Weights of a small GPT-style language model, trained from scratch on English Wikipedia.
Size: width 64, 3 heads of 32, MLP 128 tanh GELU, 0.79M parameters.
Architecture: LayerNorm before each block, learned positions, biases, untied embeddings.
Each number is 200 + 20 x the weight over its row's rms, rounded and kept within 0 to 999. Layers, rows and columns count from 0. The size before them is the row's rms in percent of the matrix's.

# q: layer 6 attention query, 96x64, rms 0.271, rows 0-31, columns 0-63
# k: layer 6 attention key, 96x64, rms 0.26, rows 0-31, columns 0-63
# v: layer 6 attention value, 96x64, rms 0.261, rows 0-20, columns 0-63
# o: layer 6 attention output (transposed), 96x64, rms 0.228, rows 0-19, columns 0-63
q0,098,219,170,194,218,209,212,210,247,200,179,205,190,233,179,191,208,220,205,198,196,195,175,179,216,222,206,206,173,189,221,209,187,218,235,131,191,186,225,185,186,213,205,218,200,192,199,218,224,158,237,197,203,189,192,201,201,207,210,195,203,208,223,218,159
k0,109,201,187,239,167,204,213,194,218,165,194,227,240,188,203,195,196,192,199,214,196,173,219,235,198,220,204,212,165,229,212,207,188,199,216,240,233,193,191,237,165,201,181,172,180,198,192,211,168,198,189,161,205,219,178,202,175,202,211,195,212,207,225,220,202
q1,085,198,207,180,214,210,193,220,173,183,196,200,187,214,210,220,208,205,201,248,174,194,184,194,202,165,188,207,209,198,210,231,191,190,201,205,255,206,217,205,168,192,154,181,192,229,188,190,196,218,217,222,217,212,190,193,160,224,214,234,207,236,232,179,215
k1,082,237,227,226,193,165,135,247,194,199,234,174,214,211,176,188,195,222,219,220,184,195,218,182,200,193,226,228,197,177,180,184,177,200,201,190,204,203,185,207,217,178,176,188,225,205,198,191,209,224,214,173,208,191,187,193,207,178,191,207,202,195,199,216,165
q2,087,215,169,215,183,217,188,210,182,202,190,224,173,186,168,216,184,194,186,181,221,194,187,183,190,200,189,174,217,200,203,176,214,205,206,138,200,210,203,178,177,190,211,162,243,215,182,163,185,198,206,192,207,203,202,201,184,201,177,256,189,224,210,215,225
k2,098,200,200,210,232,208,192,223,226,196,144,204,220,213,191,198,197,197,185,201,197,178,211,177,218,224,227,207,162,201,158,231,213,189,207,177,196,177,220,231,181,208,218,192,199,199,202,214,188,216,253,193,207,212,225,193,169,185,208,233,227,190,181,212,180
q3,088,205,216,178,204,193,187,239,156,218,215,210,173,192,210,201,218,185,247,197,202,232,181,208,186,192,198,223,192,208,238,190,210,183,192,189,215,184,233,212,159,206,202,180,205,207,190,228,226,175,200,190,207,188,211,201,226,250,199,218,169,236,198,214,197
k3,087,169,210,226,182,222,184,173,199,217,223,194,206,227,179,221,192,198,190,230,177,207,211,194,162,230,207,203,199,158,204,215,212,240,189,189,187,203,193,186,166,179,171,207,226,204,211,144,207,215,194,202,174,178,218,191,173,232,196,202,205,187,182,195,187
q4,095,163,212,204,180,199,204,233,215,235,178,229,217,201,177,207,188,170,163,182,197,201,181,198,216,236,206,212,205,206,209,227,205,220,199,200,186,214,186,201,181,217,222,185,252,210,214,218,217,242,236,183,201,192,181,216,171,185,211,235,220,185,213,208,193
k4,112,214,183,191,192,198,196,192,222,176,183,191,204,223,200,202,205,198,199,231,184,154,187,224,215,193,211,238,178,197,194,198,178,198,194,198,202,170,208,220,177,214,235,215,160,165,205,237,167,180,234,151,210,220,182,205,185,228,191,184,181,202,196,180,211
q5,083,182,218,217,224,212,207,226,199,228,208,204,234,207,228,214,214,211,198,245,204,218,226,189,204,217,159,223,225,221,213,192,221,219,197,210,165,200,224,187,225,210,209,183,231,220,215,222,224,207,211,220,239,208,179,192,217,223,199,202,207,154,214,206,218
k5,079,196,193,220,183,170,144,181,204,178,178,243,206,195,192,191,197,212,194,189,172,193,191,172,226,177,172,188,184,213,205,146,189,160,196,221,167,185,176,221,219,176,187,219,180,190,216,199,186,224,204,208,195,197,228,200,197,208,202,176,212,222,203,183,190
q6,097,210,210,188,225,211,166,221,174,237,207,175,163,185,224,197,192,180,223,179,201,201,221,212,225,212,179,196,230,174,191,159,184,192,223,222,175,189,170,214,178,199,218,194,206,179,197,214,185,199,195,163,209,201,172,155,179,204,191,173,180,204,221,197,205
k6,089,186,161,223,218,214,195,208,188,242,214,158,194,202,212,198,206,199,184,206,204,208,194,184,156,191,175,193,177,181,211,189,222,161,197,178,227,219,215,198,201,213,189,224,196,201,235,175,218,205,176,209,214,167,211,195,217,199,227,174,233,242,199,194,221
q7,089,194,185,182,198,208,184,195,184,237,197,218,219,200,185,183,218,190,163,225,190,234,195,209,183,208,170,194,169,224,203,219,181,192,200,211,193,172,216,187,224,152,188,198,238,221,213,199,178,233,211,212,206,212,205,218,255,212,233,185,195,213,173,195,188
k7,093,184,227,192,189,186,207,207,167,187,203,235,207,208,189,256,235,176,220,220,213,190,199,181,222,181,192,206,169,207,206,225,171,179,204,201,165,221,191,222,194,226,209,213,194,213,200,203,171,202,239,194,184,218,214,219,181,225,170,216,168,176,188,216,203
q8,095,180,200,230,204,190,186,178,202,206,201,245,203,222,202,202,216,204,192,177,183,236,205,171,184,206,221,193,211,218,213,241,171,210,159,187,228,220,227,211,154,175,228,191,186,211,188,197,214,217,171,177,217,193,188,202,219,204,169,188,210,195,210,163,216
k8,091,203,210,190,184,204,177,175,184,188,172,172,225,237,209,218,191,216,232,199,198,201,238,202,247,234,197,195,200,191,181,202,196,189,203,204,228,226,198,191,141,189,242,193,217,200,194,188,202,182,209,187,193,193,188,246,208,222,168,217,209,206,202,188,181
q9,103,212,197,164,189,197,185,190,224,180,167,183,195,170,221,148,184,199,214,217,198,218,213,193,199,189,203,179,184,189,194,161,214,208,178,184,207,185,201,205,184,146,214,188,205,184,215,165,179,169,180,231,182,201,200,172,199,215,184,211,192,174,196,197,160
k9,094,189,188,241,186,216,211,204,192,230,222,239,186,226,204,196,215,164,202,223,213,211,206,177,205,206,187,209,208,228,189,200,210,199,166,166,214,190,158,186,203,187,216,177,202,220,170,190,211,225,255,221,212,194,180,211,182,158,185,215,188,202,189,213,189
q10,089,237,204,174,192,201,184,209,204,216,183,212,186,211,202,184,202,196,196,209,187,190,222,192,195,189,163,191,173,178,218,186,177,201,166,205,228,196,145,172,176,210,163,198,213,206,219,225,187,192,158,185,214,184,197,164,173,196,208,173,207,162,215,227,194
k10,082,192,144,197,210,185,186,224,194,205,214,195,175,209,191,203,203,183,194,203,171,216,226,196,171,201,158,157,202,181,173,152,213,226,208,212,227,207,200,174,228,193,165,211,202,188,175,176,186,212,199,210,192,195,226,236,205,222,213,203,205,189,199,174,212
q11,087,175,191,197,202,209,222,219,187,230,190,185,192,187,208,215,211,164,224,227,194,219,221,190,243,179,207,184,186,217,214,185,226,189,230,198,177,220,165,152,200,194,170,227,191,217,180,214,228,202,186,216,173,226,194,203,209,227,175,200,209,234,191,178,203
k11,082,160,220,211,212,192,192,183,182,180,180,236,221,181,192,183,207,208,229,199,209,200,209,185,176,152,212,219,218,182,211,189,189,176,182,201,206,192,231,176,233,195,191,178,186,252,213,181,204,190,233,201,212,195,236,183,242,192,209,192,204,194,173,212,186
q12,077,173,204,193,182,208,209,216,238,208,198,156,213,225,180,198,199,217,188,218,165,221,204,208,196,206,208,204,203,173,145,199,205,216,181,176,218,178,178,178,193,218,223,202,196,178,182,217,196,221,231,155,205,196,207,181,195,185,209,199,158,210,174,219,231
k12,077,239,206,203,187,224,228,219,226,240,216,178,213,166,191,203,217,185,182,178,208,170,165,207,204,196,171,218,228,222,216,212,177,209,206,204,209,194,220,208,203,168,228,194,186,175,211,185,172,193,204,197,190,179,229,225,185,232,221,216,216,233,212,183,177
q13,088,211,251,215,218,204,189,207,216,199,187,235,192,218,202,211,199,173,191,238,144,218,226,201,210,194,201,190,173,170,192,172,234,201,198,193,197,208,206,221,241,214,190,200,202,215,186,207,184,194,205,227,198,176,178,249,206,179,221,196,205,207,228,186,215
k13,093,200,186,223,168,214,168,192,191,195,181,208,240,180,200,224,190,222,213,211,194,193,177,204,194,207,194,230,181,189,232,217,188,213,230,190,173,177,162,217,226,196,209,192,198,227,190,222,210,210,227,194,237,200,204,189,255,174,203,221,180,163,185,195,196
q14,088,199,187,154,196,183,201,188,166,161,199,185,180,188,206,203,191,186,204,205,165,206,177,230,230,203,227,180,238,219,188,178,208,218,192,178,206,183,193,143,206,187,232,191,202,191,192,208,213,205,180,207,168,161,203,241,201,209,200,214,208,180,195,187,195
k14,089,196,236,212,223,198,204,173,200,226,208,205,194,218,169,210,172,190,151,191,207,182,224,176,206,183,220,185,214,203,216,210,216,202,199,154,238,182,208,195,201,190,218,170,218,222,161,169,230,192,222,195,198,181,236,175,199,204,206,181,204,179,211,192,224
q15,092,175,197,201,174,201,214,177,173,194,174,183,183,214,191,201,218,213,196,142,188,176,178,201,207,222,159,172,189,184,225,180,217,194,185,187,205,184,197,206,170,200,207,208,197,170,198,162,179,208,174,233,209,168,190,184,181,210,201,188,178,160,172,200,203
k15,091,194,215,207,234,214,202,176,198,212,213,181,194,207,195,211,191,196,175,211,179,219,223,185,240,238,178,198,229,253,170,173,216,199,225,185,189,198,203,188,216,178,163,200,198,211,211,207,185,166,217,189,225,169,202,189,183,204,204,210,231,211,203,198,249
q16,085,171,194,227,183,201,158,220,218,205,225,201,189,254,200,186,242,180,187,197,193,196,214,238,198,189,209,206,180,216,182,166,203,212,226,197,206,214,229,207,162,239,211,204,231,203,210,177,195,207,194,218,200,205,221,186,207,192,171,233,195,185,222,207,185
k16,083,227,213,229,189,217,202,203,171,174,190,221,189,185,209,207,200,193,194,210,225,208,207,220,210,233,212,187,211,181,196,187,237,179,238,191,215,200,210,185,202,166,207,178,178,195,232,234,193,186,192,184,235,155,237,233,166,189,218,209,195,195,171,217,213
q17,101,214,212,181,226,205,180,214,209,215,210,215,213,210,210,203,215,201,221,204,211,203,198,216,221,201,212,227,181,219,199,240,213,212,241,182,211,228,205,231,213,229,205,200,156,183,208,222,226,215,213,220,218,251,194,227,220,166,217,228,161,193,215,184,190
k17,109,201,211,205,149,193,216,199,200,173,186,186,224,193,215,203,211,196,211,208,191,177,168,238,189,229,231,193,201,186,219,183,165,186,201,249,203,203,157,202,207,231,201,211,169,224,192,206,190,202,181,170,212,207,186,197,189,235,170,162,200,200,211,209,184
q18,090,209,215,193,194,232,189,167,188,184,221,182,196,218,211,209,237,201,183,239,186,164,213,208,220,206,184,232,208,201,210,216,180,232,195,214,221,197,217,227,184,208,211,222,228,224,212,198,210,161,210,185,196,200,200,231,183,176,179,211,191,154,180,158,197
k18,090,197,240,200,155,179,162,195,221,195,197,194,196,196,193,200,193,222,191,201,195,241,214,214,226,192,195,185,202,207,205,176,208,233,185,178,230,174,203,185,205,205,223,223,174,191,189,221,203,231,168,148,225,201,184,191,189,202,217,183,169,229,217,222,210
q19,097,192,195,186,204,183,219,191,221,169,184,204,187,198,161,210,175,180,179,175,180,207,193,198,170,235,179,217,193,196,205,197,244,196,192,181,209,167,194,182,210,191,189,210,221,190,198,183,224,186,224,181,158,207,202,163,148,193,186,217,180,194,220,166,220
k19,090,202,218,171,231,196,196,207,253,222,187,218,209,187,216,195,161,226,188,232,231,177,203,227,200,198,171,213,190,209,214,190,165,218,192,204,178,163,216,206,183,188,200,191,205,195,186,211,183,216,226,203,240,184,178,208,167,171,225,204,224,182,212,192,201
q20,093,186,183,188,216,207,204,183,209,212,206,226,173,177,176,141,216,155,186,182,190,202,199,184,196,173,216,142,199,190,199,209,204,203,197,206,209,185,187,232,226,192,187,174,178,185,201,192,235,183,203,182,224,216,219,196,191,228,186,208,234,198,191,201,168
k20,084,191,175,208,185,213,185,193,218,163,186,227,215,226,192,178,214,202,187,222,220,199,182,207,177,202,191,188,193,222,188,215,172,215,212,157,206,230,221,194,227,220,241,198,240,223,210,194,222,171,232,220,219,222,175,210,185,188,168,219,173,203,181,185,197
q21,083,210,181,211,186,167,179,196,221,200,197,221,250,180,185,211,185,177,185,213,212,200,191,161,236,206,220,230,174,198,223,186,196,220,221,227,181,173,194,195,229,225,189,194,178,197,236,182,211,191,189,197,207,201,182,179,197,207,189,199,172,224,146,206,204
k21,097,197,200,152,169,180,216,180,177,166,199,202,176,173,232,174,214,213,212,214,187,192,182,235,171,200,190,219,177,242,205,196,196,177,188,234,187,174,191,172,188,208,213,198,168,200,187,196,213,193,190,201,190,227,233,188,171,224,203,206,208,222,218,187,220
q22,080,239,195,198,176,231,188,219,192,225,210,205,207,213,175,194,206,194,242,164,205,197,208,200,172,152,218,204,209,223,195,173,183,166,212,211,197,206,228,205,190,197,223,206,178,207,161,199,180,187,151,181,207,206,197,183,217,171,199,194,204,190,162,191,178
k22,078,213,197,223,181,208,252,177,184,189,197,174,223,191,185,202,214,191,226,184,199,234,217,184,203,219,206,158,195,155,198,241,180,207,194,202,208,200,197,186,192,209,185,206,178,195,248,215,227,221,169,214,168,205,225,216,206,192,162,189,219,202,200,190,206
q23,096,210,214,220,158,208,205,243,211,214,201,195,228,212,189,195,198,227,214,186,226,183,199,190,222,219,201,222,209,185,246,201,197,190,197,172,198,238,190,191,218,189,186,199,208,181,216,230,182,184,181,208,209,221,218,196,233,245,205,200,157,198,231,163,198
k23,094,208,166,207,208,221,218,210,193,210,181,206,196,177,203,202,222,236,222,243,181,222,232,226,195,198,189,182,253,205,213,203,233,184,206,237,204,177,182,179,183,209,180,202,170,188,204,170,179,219,181,186,178,199,179,187,182,237,193,182,212,198,186,205,180
q24,084,197,178,223,196,200,187,198,220,230,180,181,194,204,185,215,196,209,197,212,227,212,194,235,181,202,191,185,217,147,190,217,243,231,223,229,172,199,190,206,187,212,216,211,206,205,195,209,180,202,190,177,228,186,229,198,175,226,176,158,198,208,169,170,172
k24,084,205,194,175,213,229,197,199,188,208,196,185,198,189,232,196,195,161,179,209,196,209,239,198,200,204,162,217,221,197,190,194,212,188,183,177,204,224,216,219,245,194,208,228,177,209,218,184,154,190,170,241,195,218,228,205,185,166,203,180,224,219,192,167,198
q25,078,168,202,213,209,218,195,220,186,183,198,284,196,225,236,183,195,158,204,235,201,188,196,207,193,220,212,200,205,213,208,214,193,199,235,227,189,186,218,195,178,202,183,200,208,173,195,228,192,235,214,186,200,190,214,165,185,216,213,197,188,185,218,197,201
k25,090,206,195,186,183,182,199,215,200,176,226,164,212,221,187,221,223,220,207,205,217,192,190,224,189,217,174,211,209,187,256,170,196,185,194,192,221,199,195,211,172,199,194,215,188,188,249,207,202,181,210,193,240,223,193,192,194,194,218,202,190,178,269,205,194
q26,078,202,185,190,172,208,202,201,184,201,189,196,196,186,229,200,213,206,253,221,190,209,219,175,179,196,186,208,167,195,178,192,204,177,213,179,210,209,219,197,198,219,222,206,217,212,258,212,215,208,225,174,172,217,167,193,172,196,229,193,224,184,213,147,214
k26,079,211,196,197,221,203,204,231,212,196,195,214,234,223,187,200,215,202,221,208,198,198,202,201,187,211,179,236,237,185,204,165,159,186,186,193,205,210,181,224,139,204,194,195,205,197,169,211,226,240,180,195,196,186,223,191,209,212,212,177,165,229,187,210,237
q27,098,200,181,192,196,196,233,198,182,221,194,178,223,182,175,223,197,208,188,211,195,195,212,231,181,187,219,192,166,207,244,176,170,209,165,255,190,192,180,224,193,240,199,182,193,185,192,203,185,206,202,211,173,211,190,205,184,239,170,211,195,160,188,205,195
k27,119,196,213,201,204,174,214,191,180,209,235,183,177,221,215,198,194,216,200,187,201,226,202,211,160,192,194,178,233,200,180,210,207,228,189,226,225,186,174,183,238,218,235,202,214,157,239,178,185,177,168,218,199,180,212,175,188,206,216,208,221,232,191,192,218
q28,096,206,221,224,210,203,207,193,196,210,215,172,186,207,199,214,166,206,226,216,193,181,194,214,198,225,206,202,200,197,211,178,220,171,151,233,170,232,206,181,203,207,191,172,213,173,203,184,210,216,199,185,237,194,182,169,226,180,199,245,198,166,185,159,214
k28,090,220,186,216,203,203,224,199,198,239,191,183,196,190,194,182,176,253,193,175,189,206,224,165,162,173,202,201,221,229,212,144,210,194,197,226,191,194,209,183,204,202,202,210,202,228,244,213,188,200,198,227,198,166,209,211,185,172,183,173,201,221,190,206,204
q29,091,203,177,193,197,210,184,218,175,207,206,183,218,192,231,196,184,243,213,210,218,155,216,182,204,226,181,178,196,194,186,181,222,181,181,234,181,196,217,198,177,220,237,180,199,192,179,175,205,195,188,207,165,188,244,195,215,186,144,202,183,197,207,190,204
k29,087,208,218,224,234,183,209,160,180,227,191,215,180,205,175,187,214,208,180,183,212,245,154,167,187,234,222,176,216,197,189,197,231,193,176,177,226,221,207,223,182,169,185,218,180,198,210,196,188,207,177,220,211,210,198,195,196,203,212,201,228,186,193,231,201
q30,086,194,197,210,203,171,188,183,213,208,216,217,215,237,230,237,203,214,216,194,176,197,190,229,209,220,200,177,184,235,223,181,205,200,231,221,198,199,201,194,193,176,187,201,199,247,215,214,220,219,190,164,231,214,162,213,225,195,196,223,175,169,235,201,179
k30,100,168,230,234,217,175,218,189,166,199,205,172,210,190,212,190,222,221,211,188,211,190,234,254,196,210,211,208,197,180,211,129,194,185,199,218,208,220,185,179,194,221,205,198,181,171,198,183,210,195,178,184,186,193,211,199,180,202,176,205,194,183,225,210,221
q31,085,213,255,196,176,200,203,212,173,208,191,202,195,253,179,199,216,198,216,201,209,162,180,191,187,187,208,188,189,217,196,200,204,212,166,198,163,207,169,235,185,187,230,188,181,167,173,181,217,211,217,193,180,225,158,182,202,221,186,197,217,185,207,212,197
k31,095,208,186,209,189,195,221,192,194,220,232,180,212,190,218,202,193,223,199,155,207,245,205,246,178,213,211,204,202,223,192,205,182,180,192,209,229,201,189,210,178,207,183,228,209,167,245,205,191,173,195,172,196,162,213,165,194,216,204,166,193,179,179,202,188
v0,087,210,200,198,200,203,183,179,189,203,176,193,201,209,227,217,164,200,199,168,223,185,191,187,183,230,202,196,209,144,206,214,186,224,192,212,209,213,199,204,189,200,193,198,208,208,173,225,208,193,177,176,228,180,146,227,155,182,215,192,179,238,174,177,215
o0,091,207,209,220,205,213,217,188,178,198,221,202,189,177,209,219,216,195,229,224,179,168,247,209,193,194,198,186,180,214,198,171,213,141,218,171,185,234,191,188,224,168,175,212,192,206,191,191,181,212,201,191,232,211,211,191,233,194,205,216,214,151,201,216,200
v1,102,212,185,203,185,198,233,216,188,194,223,197,185,252,224,159,196,204,165,215,191,190,208,208,193,233,176,206,184,208,218,220,183,148,224,193,192,215,166,195,169,199,179,177,214,227,214,180,174,221,226,201,210,178,199,217,219,209,203,190,209,189,178,206,226
o1,104,185,226,190,167,201,206,183,220,216,234,209,232,172,215,217,205,185,207,226,207,208,232,175,211,180,245,195,228,178,184,190,193,233,186,200,217,189,184,182,214,221,196,219,193,224,184,177,257,186,207,174,198,210,211,238,212,206,219,191,215,222,201,210,189
v2,125,199,224,206,191,225,205,192,233,233,187,180,218,214,225,173,203,221,201,206,183,186,208,224,201,166,209,161,181,190,229,197,196,186,161,195,191,212,190,213,186,219,198,202,180,196,180,205,219,185,191,221,221,187,216,174,191,157,244,213,218,205,194,188,145
o2,121,203,200,224,189,194,238,205,220,189,220,218,207,222,203,200,203,163,170,195,191,211,212,173,190,211,189,220,216,193,184,195,219,177,204,231,150,206,181,201,191,227,191,208,234,152,209,218,200,221,223,185,218,192,209,218,216,235,195,175,181,194,178,225,240
v3,101,216,208,201,192,220,200,218,208,195,184,180,186,233,200,178,185,205,155,234,174,194,232,184,231,193,242,225,188,212,222,186,211,192,168,208,161,191,175,205,187,190,184,193,206,199,197,150,205,187,161,209,188,223,214,189,221,234,212,196,175,195,183,195,205
o3,104,217,215,196,144,237,213,189,210,206,209,202,226,190,186,195,220,202,188,205,191,207,203,184,240,198,176,185,199,194,177,218,170,223,234,200,180,207,211,190,206,215,215,199,185,159,194,166,208,186,169,216,192,182,205,249,200,221,194,191,171,184,204,161,175
v4,079,235,228,218,158,177,196,192,228,221,211,195,204,174,204,187,217,204,196,196,205,182,238,182,189,218,193,158,194,203,201,182,189,217,227,219,209,174,237,180,257,210,176,212,217,185,197,220,199,183,216,189,191,212,192,214,228,183,186,199,210,194,214,240,204
o4,081,198,183,180,221,168,200,211,184,208,161,216,179,177,205,199,198,240,193,196,187,256,200,208,200,187,224,199,217,220,219,178,182,189,205,200,209,195,180,213,178,208,208,191,208,220,181,187,166,215,257,213,206,176,180,232,188,220,172,197,194,216,235,180,195
v5,102,193,227,207,208,200,212,203,196,169,187,225,191,215,226,185,203,234,198,208,216,218,185,181,204,216,194,185,222,193,212,171,210,206,167,179,199,189,169,188,185,203,170,214,225,256,253,197,209,227,202,180,199,191,167,210,201,189,220,185,171,161,186,202,175
o5,098,211,206,199,205,178,211,182,180,152,187,176,201,202,172,180,194,162,178,198,191,207,240,204,196,172,215,166,165,183,150,228,211,192,206,227,191,216,172,165,191,215,166,199,207,187,210,183,191,181,178,210,194,217,192,208,211,190,212,208,205,205,234,213,177
v6,103,183,210,180,197,234,218,207,197,178,192,187,164,197,177,216,200,200,163,213,225,191,197,202,200,181,219,230,182,183,210,203,198,203,201,194,193,179,199,199,196,201,164,243,189,198,237,227,230,189,223,200,198,187,239,230,201,192,242,187,204,215,201,160,155
o6,105,206,190,209,217,204,168,198,214,173,203,185,202,212,219,169,223,173,187,163,203,218,252,179,194,226,197,179,191,205,218,200,205,203,173,213,207,222,192,216,179,215,210,158,186,181,142,186,214,201,170,196,204,199,180,178,218,212,160,215,212,188,194,219,212
v7,089,221,188,219,213,195,207,202,193,213,206,199,208,168,233,190,164,224,192,176,195,203,189,211,217,190,178,231,207,186,253,205,209,196,220,177,188,216,164,211,167,220,211,238,245,206,224,178,213,204,202,181,193,204,214,240,178,203,237,217,196,207,193,224,199
o7,088,226,227,189,188,236,208,204,204,201,220,168,239,172,168,217,203,140,228,200,192,181,188,198,200,226,206,165,170,216,190,193,225,189,183,231,194,220,207,174,213,224,205,198,184,219,202,191,223,203,211,207,219,218,214,213,220,179,183,224,192,201,176,179,199
v8,105,223,234,197,197,210,183,212,233,190,191,162,205,197,157,201,206,216,171,180,162,206,233,193,166,187,229,188,173,227,185,217,181,186,195,228,226,193,213,193,207,167,190,189,201,178,189,219,202,160,186,228,214,224,225,201,193,191,221,227,200,219,195,197,192
o8,102,154,221,212,184,201,190,197,187,207,210,216,206,187,228,207,226,186,200,196,198,209,199,189,183,235,148,198,220,197,209,182,176,219,210,162,177,177,176,226,184,195,167,206,186,185,190,217,203,227,229,219,224,199,169,202,192,239,190,175,193,159,189,195,189
v9,093,163,227,196,198,192,201,192,188,208,218,195,224,178,167,157,171,182,200,214,198,218,227,186,217,215,205,216,210,199,191,178,167,187,167,175,185,165,232,187,216,172,198,212,196,209,220,212,219,192,182,190,198,211,180,162,171,235,208,198,156,211,187,207,200
o9,091,210,206,254,218,218,186,186,219,191,177,197,187,158,198,205,225,202,189,209,227,188,185,188,201,222,166,166,204,206,170,221,185,200,224,217,188,192,164,201,183,159,191,206,179,201,192,202,171,183,200,195,200,172,216,176,169,187,211,212,164,198,236,186,212
v10,092,202,196,197,211,174,193,159,179,206,160,221,202,182,190,167,208,205,208,164,182,186,198,182,174,180,220,229,221,206,199,179,179,184,200,196,227,193,240,189,193,178,177,212,203,197,195,211,221,135,196,207,181,198,159,212,194,188,189,170,180,192,206,214,191
o10,091,217,192,169,201,200,230,198,218,199,192,188,165,168,209,236,204,202,190,158,210,211,205,222,173,200,195,182,184,208,169,210,222,214,192,199,198,193,169,214,201,169,196,238,196,199,195,214,180,222,216,231,187,223,196,148,202,214,186,236,219,192,203,168,229
v11,071,221,203,206,189,199,215,216,219,208,211,187,195,187,201,180,193,212,230,202,233,203,184,202,202,187,199,180,195,234,215,229,228,175,208,208,223,266,193,229,194,219,218,186,209,209,215,185,193,212,207,174,237,212,226,226,207,192,236,181,238,195,225,203,165
o11,074,197,235,154,193,223,182,217,183,161,196,194,214,242,162,186,175,196,206,165,190,217,195,161,181,209,205,203,195,166,205,186,209,212,159,228,174,184,195,176,180,192,226,205,211,215,171,179,203,212,225,210,203,187,190,188,209,193,202,186,168,188,194,202,186
v12,094,175,217,218,205,177,185,188,245,201,202,218,204,192,237,226,174,197,199,182,213,233,183,205,206,202,191,234,174,175,224,231,198,169,208,182,199,217,166,218,207,239,189,178,225,201,209,168,197,200,177,208,181,197,235,187,186,221,207,191,207,217,179,190,164
o12,099,200,239,234,192,225,184,235,191,231,217,169,213,232,191,203,190,215,189,180,185,217,174,223,250,217,230,163,201,191,195,193,188,193,194,204,190,218,208,190,184,177,207,207,208,203,207,211,207,173,214,194,211,219,212,219,248,159,211,202,178,196,209,223,211
v13,101,219,209,200,204,170,185,239,194,237,171,177,193,205,230,184,206,220,195,201,163,206,219,216,221,159,205,195,220,190,226,184,226,213,183,196,156,199,186,211,186,189,208,228,160,193,228,212,219,198,237,206,190,207,217,200,221,207,207,215,208,183,215,234,218
o13,103,220,184,192,167,193,222,199,194,215,183,216,214,198,169,191,219,154,185,221,197,177,214,190,201,218,168,194,209,217,167,236,205,221,188,238,187,190,205,169,200,223,245,204,217,196,207,211,180,199,211,201,186,220,208,218,176,212,206,187,211,231,162,170,230
v14,114,206,211,208,152,206,140,208,215,234,179,165,228,207,194,179,210,192,193,190,194,198,217,192,201,198,228,200,190,236,215,198,197,205,192,242,221,197,228,216,184,214,207,235,208,189,151,173,192,186,179,206,205,193,226,216,204,181,208,218,227,206,195,189,204
o14,109,176,190,198,181,223,246,228,182,195,206,215,199,202,208,221,194,206,167,162,214,196,196,176,204,230,185,190,179,211,234,155,209,190,217,190,188,184,204,192,176,181,194,195,215,185,219,230,219,226,219,202,190,166,194,219,198,258,212,190,178,208,200,175,200
v15,115,202,205,213,177,206,192,230,200,193,192,190,197,219,208,197,243,236,197,206,205,208,204,200,228,198,242,195,199,219,202,208,184,230,152,192,213,227,229,213,176,176,179,224,210,213,201,195,233,187,192,200,223,193,208,186,210,206,244,223,169,190,186,146,197
o15,122,183,208,244,217,180,198,177,179,216,210,189,204,208,200,196,209,200,160,184,223,182,234,193,214,197,133,201,160,200,189,224,197,184,227,228,177,178,168,204,207,222,169,190,191,183,209,193,205,228,185,226,189,190,199,218,206,222,194,208,206,168,188,206,210
v16,081,175,216,228,200,168,202,148,209,214,196,211,199,217,159,214,247,199,183,248,179,207,193,208,193,189,208,151,192,233,174,205,193,197,198,188,205,195,199,175,210,192,183,204,173,203,195,209,227,213,197,190,199,198,227,186,203,189,163,179,212,218,229,206,186
o16,089,189,171,197,202,170,170,183,209,194,164,206,188,210,233,185,189,194,176,202,209,208,188,170,178,191,223,196,229,183,198,205,152,224,229,182,173,178,198,229,208,198,211,221,226,178,224,234,190,207,198,156,175,216,198,203,196,195,184,200,210,213,200,241,225
v17,103,181,192,217,206,188,213,216,157,182,184,173,209,206,168,192,182,180,207,236,184,188,230,177,195,199,170,186,184,187,210,170,161,219,209,209,225,200,222,206,199,200,216,248,214,196,236,206,195,172,212,198,173,191,204,241,210,199,229,181,202,173,209,212,222
o17,104,207,184,155,203,204,209,190,195,190,171,179,201,186,216,194,214,177,192,215,198,206,182,188,205,200,202,199,196,218,200,234,225,196,201,230,201,198,189,181,207,167,214,205,174,227,184,177,193,196,225,216,214,192,216,203,191,245,165,284,204,179,209,194,208
v18,109,184,207,230,206,186,177,200,207,204,180,148,166,192,185,208,220,246,195,214,190,186,222,219,198,194,194,181,188,226,178,181,186,198,197,230,224,205,224,197,223,221,154,219,200,243,212,208,212,212,235,211,204,203,204,192,226,206,168,186,199,162,195,212,200
o18,109,193,196,205,212,186,231,196,198,206,196,246,170,212,250,207,191,192,176,222,176,225,203,225,193,208,201,185,183,190,229,244,174,208,199,220,175,174,175,219,207,202,235,206,217,213,199,172,203,216,205,209,157,213,178,209,209,220,203,209,207,242,195,195,183
v19,098,220,186,200,185,193,234,221,222,193,193,203,212,181,221,197,211,182,211,199,190,217,220,197,203,219,197,210,176,166,200,191,196,197,191,198,166,204,212,169,209,202,193,233,191,199,233,223,205,205,230,238,164,186,166,249,188,200,199,167,243,180,216,181,235
o19,100,189,205,169,231,184,214,213,201,222,195,177,215,190,185,178,205,191,188,217,219,172,189,205,211,198,224,172,177,208,165,160,222,221,170,186,222,187,168,197,204,226,235,175,193,198,195,162,188,188,218,202,196,195,202,210,168,221,197,241,217,165,179,220,194
v20,099,199,218,155,180,202,174,197,163,189,166,210,189,181,177,218,207,213,194,208,178,224,175,215,222,184,173,221,201,231,203,225,212,236,183,193,188,211,212,189,217,184,164,187,235,191,200,219,164,180,163,170,200,187,213,221,174,182,195,191,209,200,185,214,206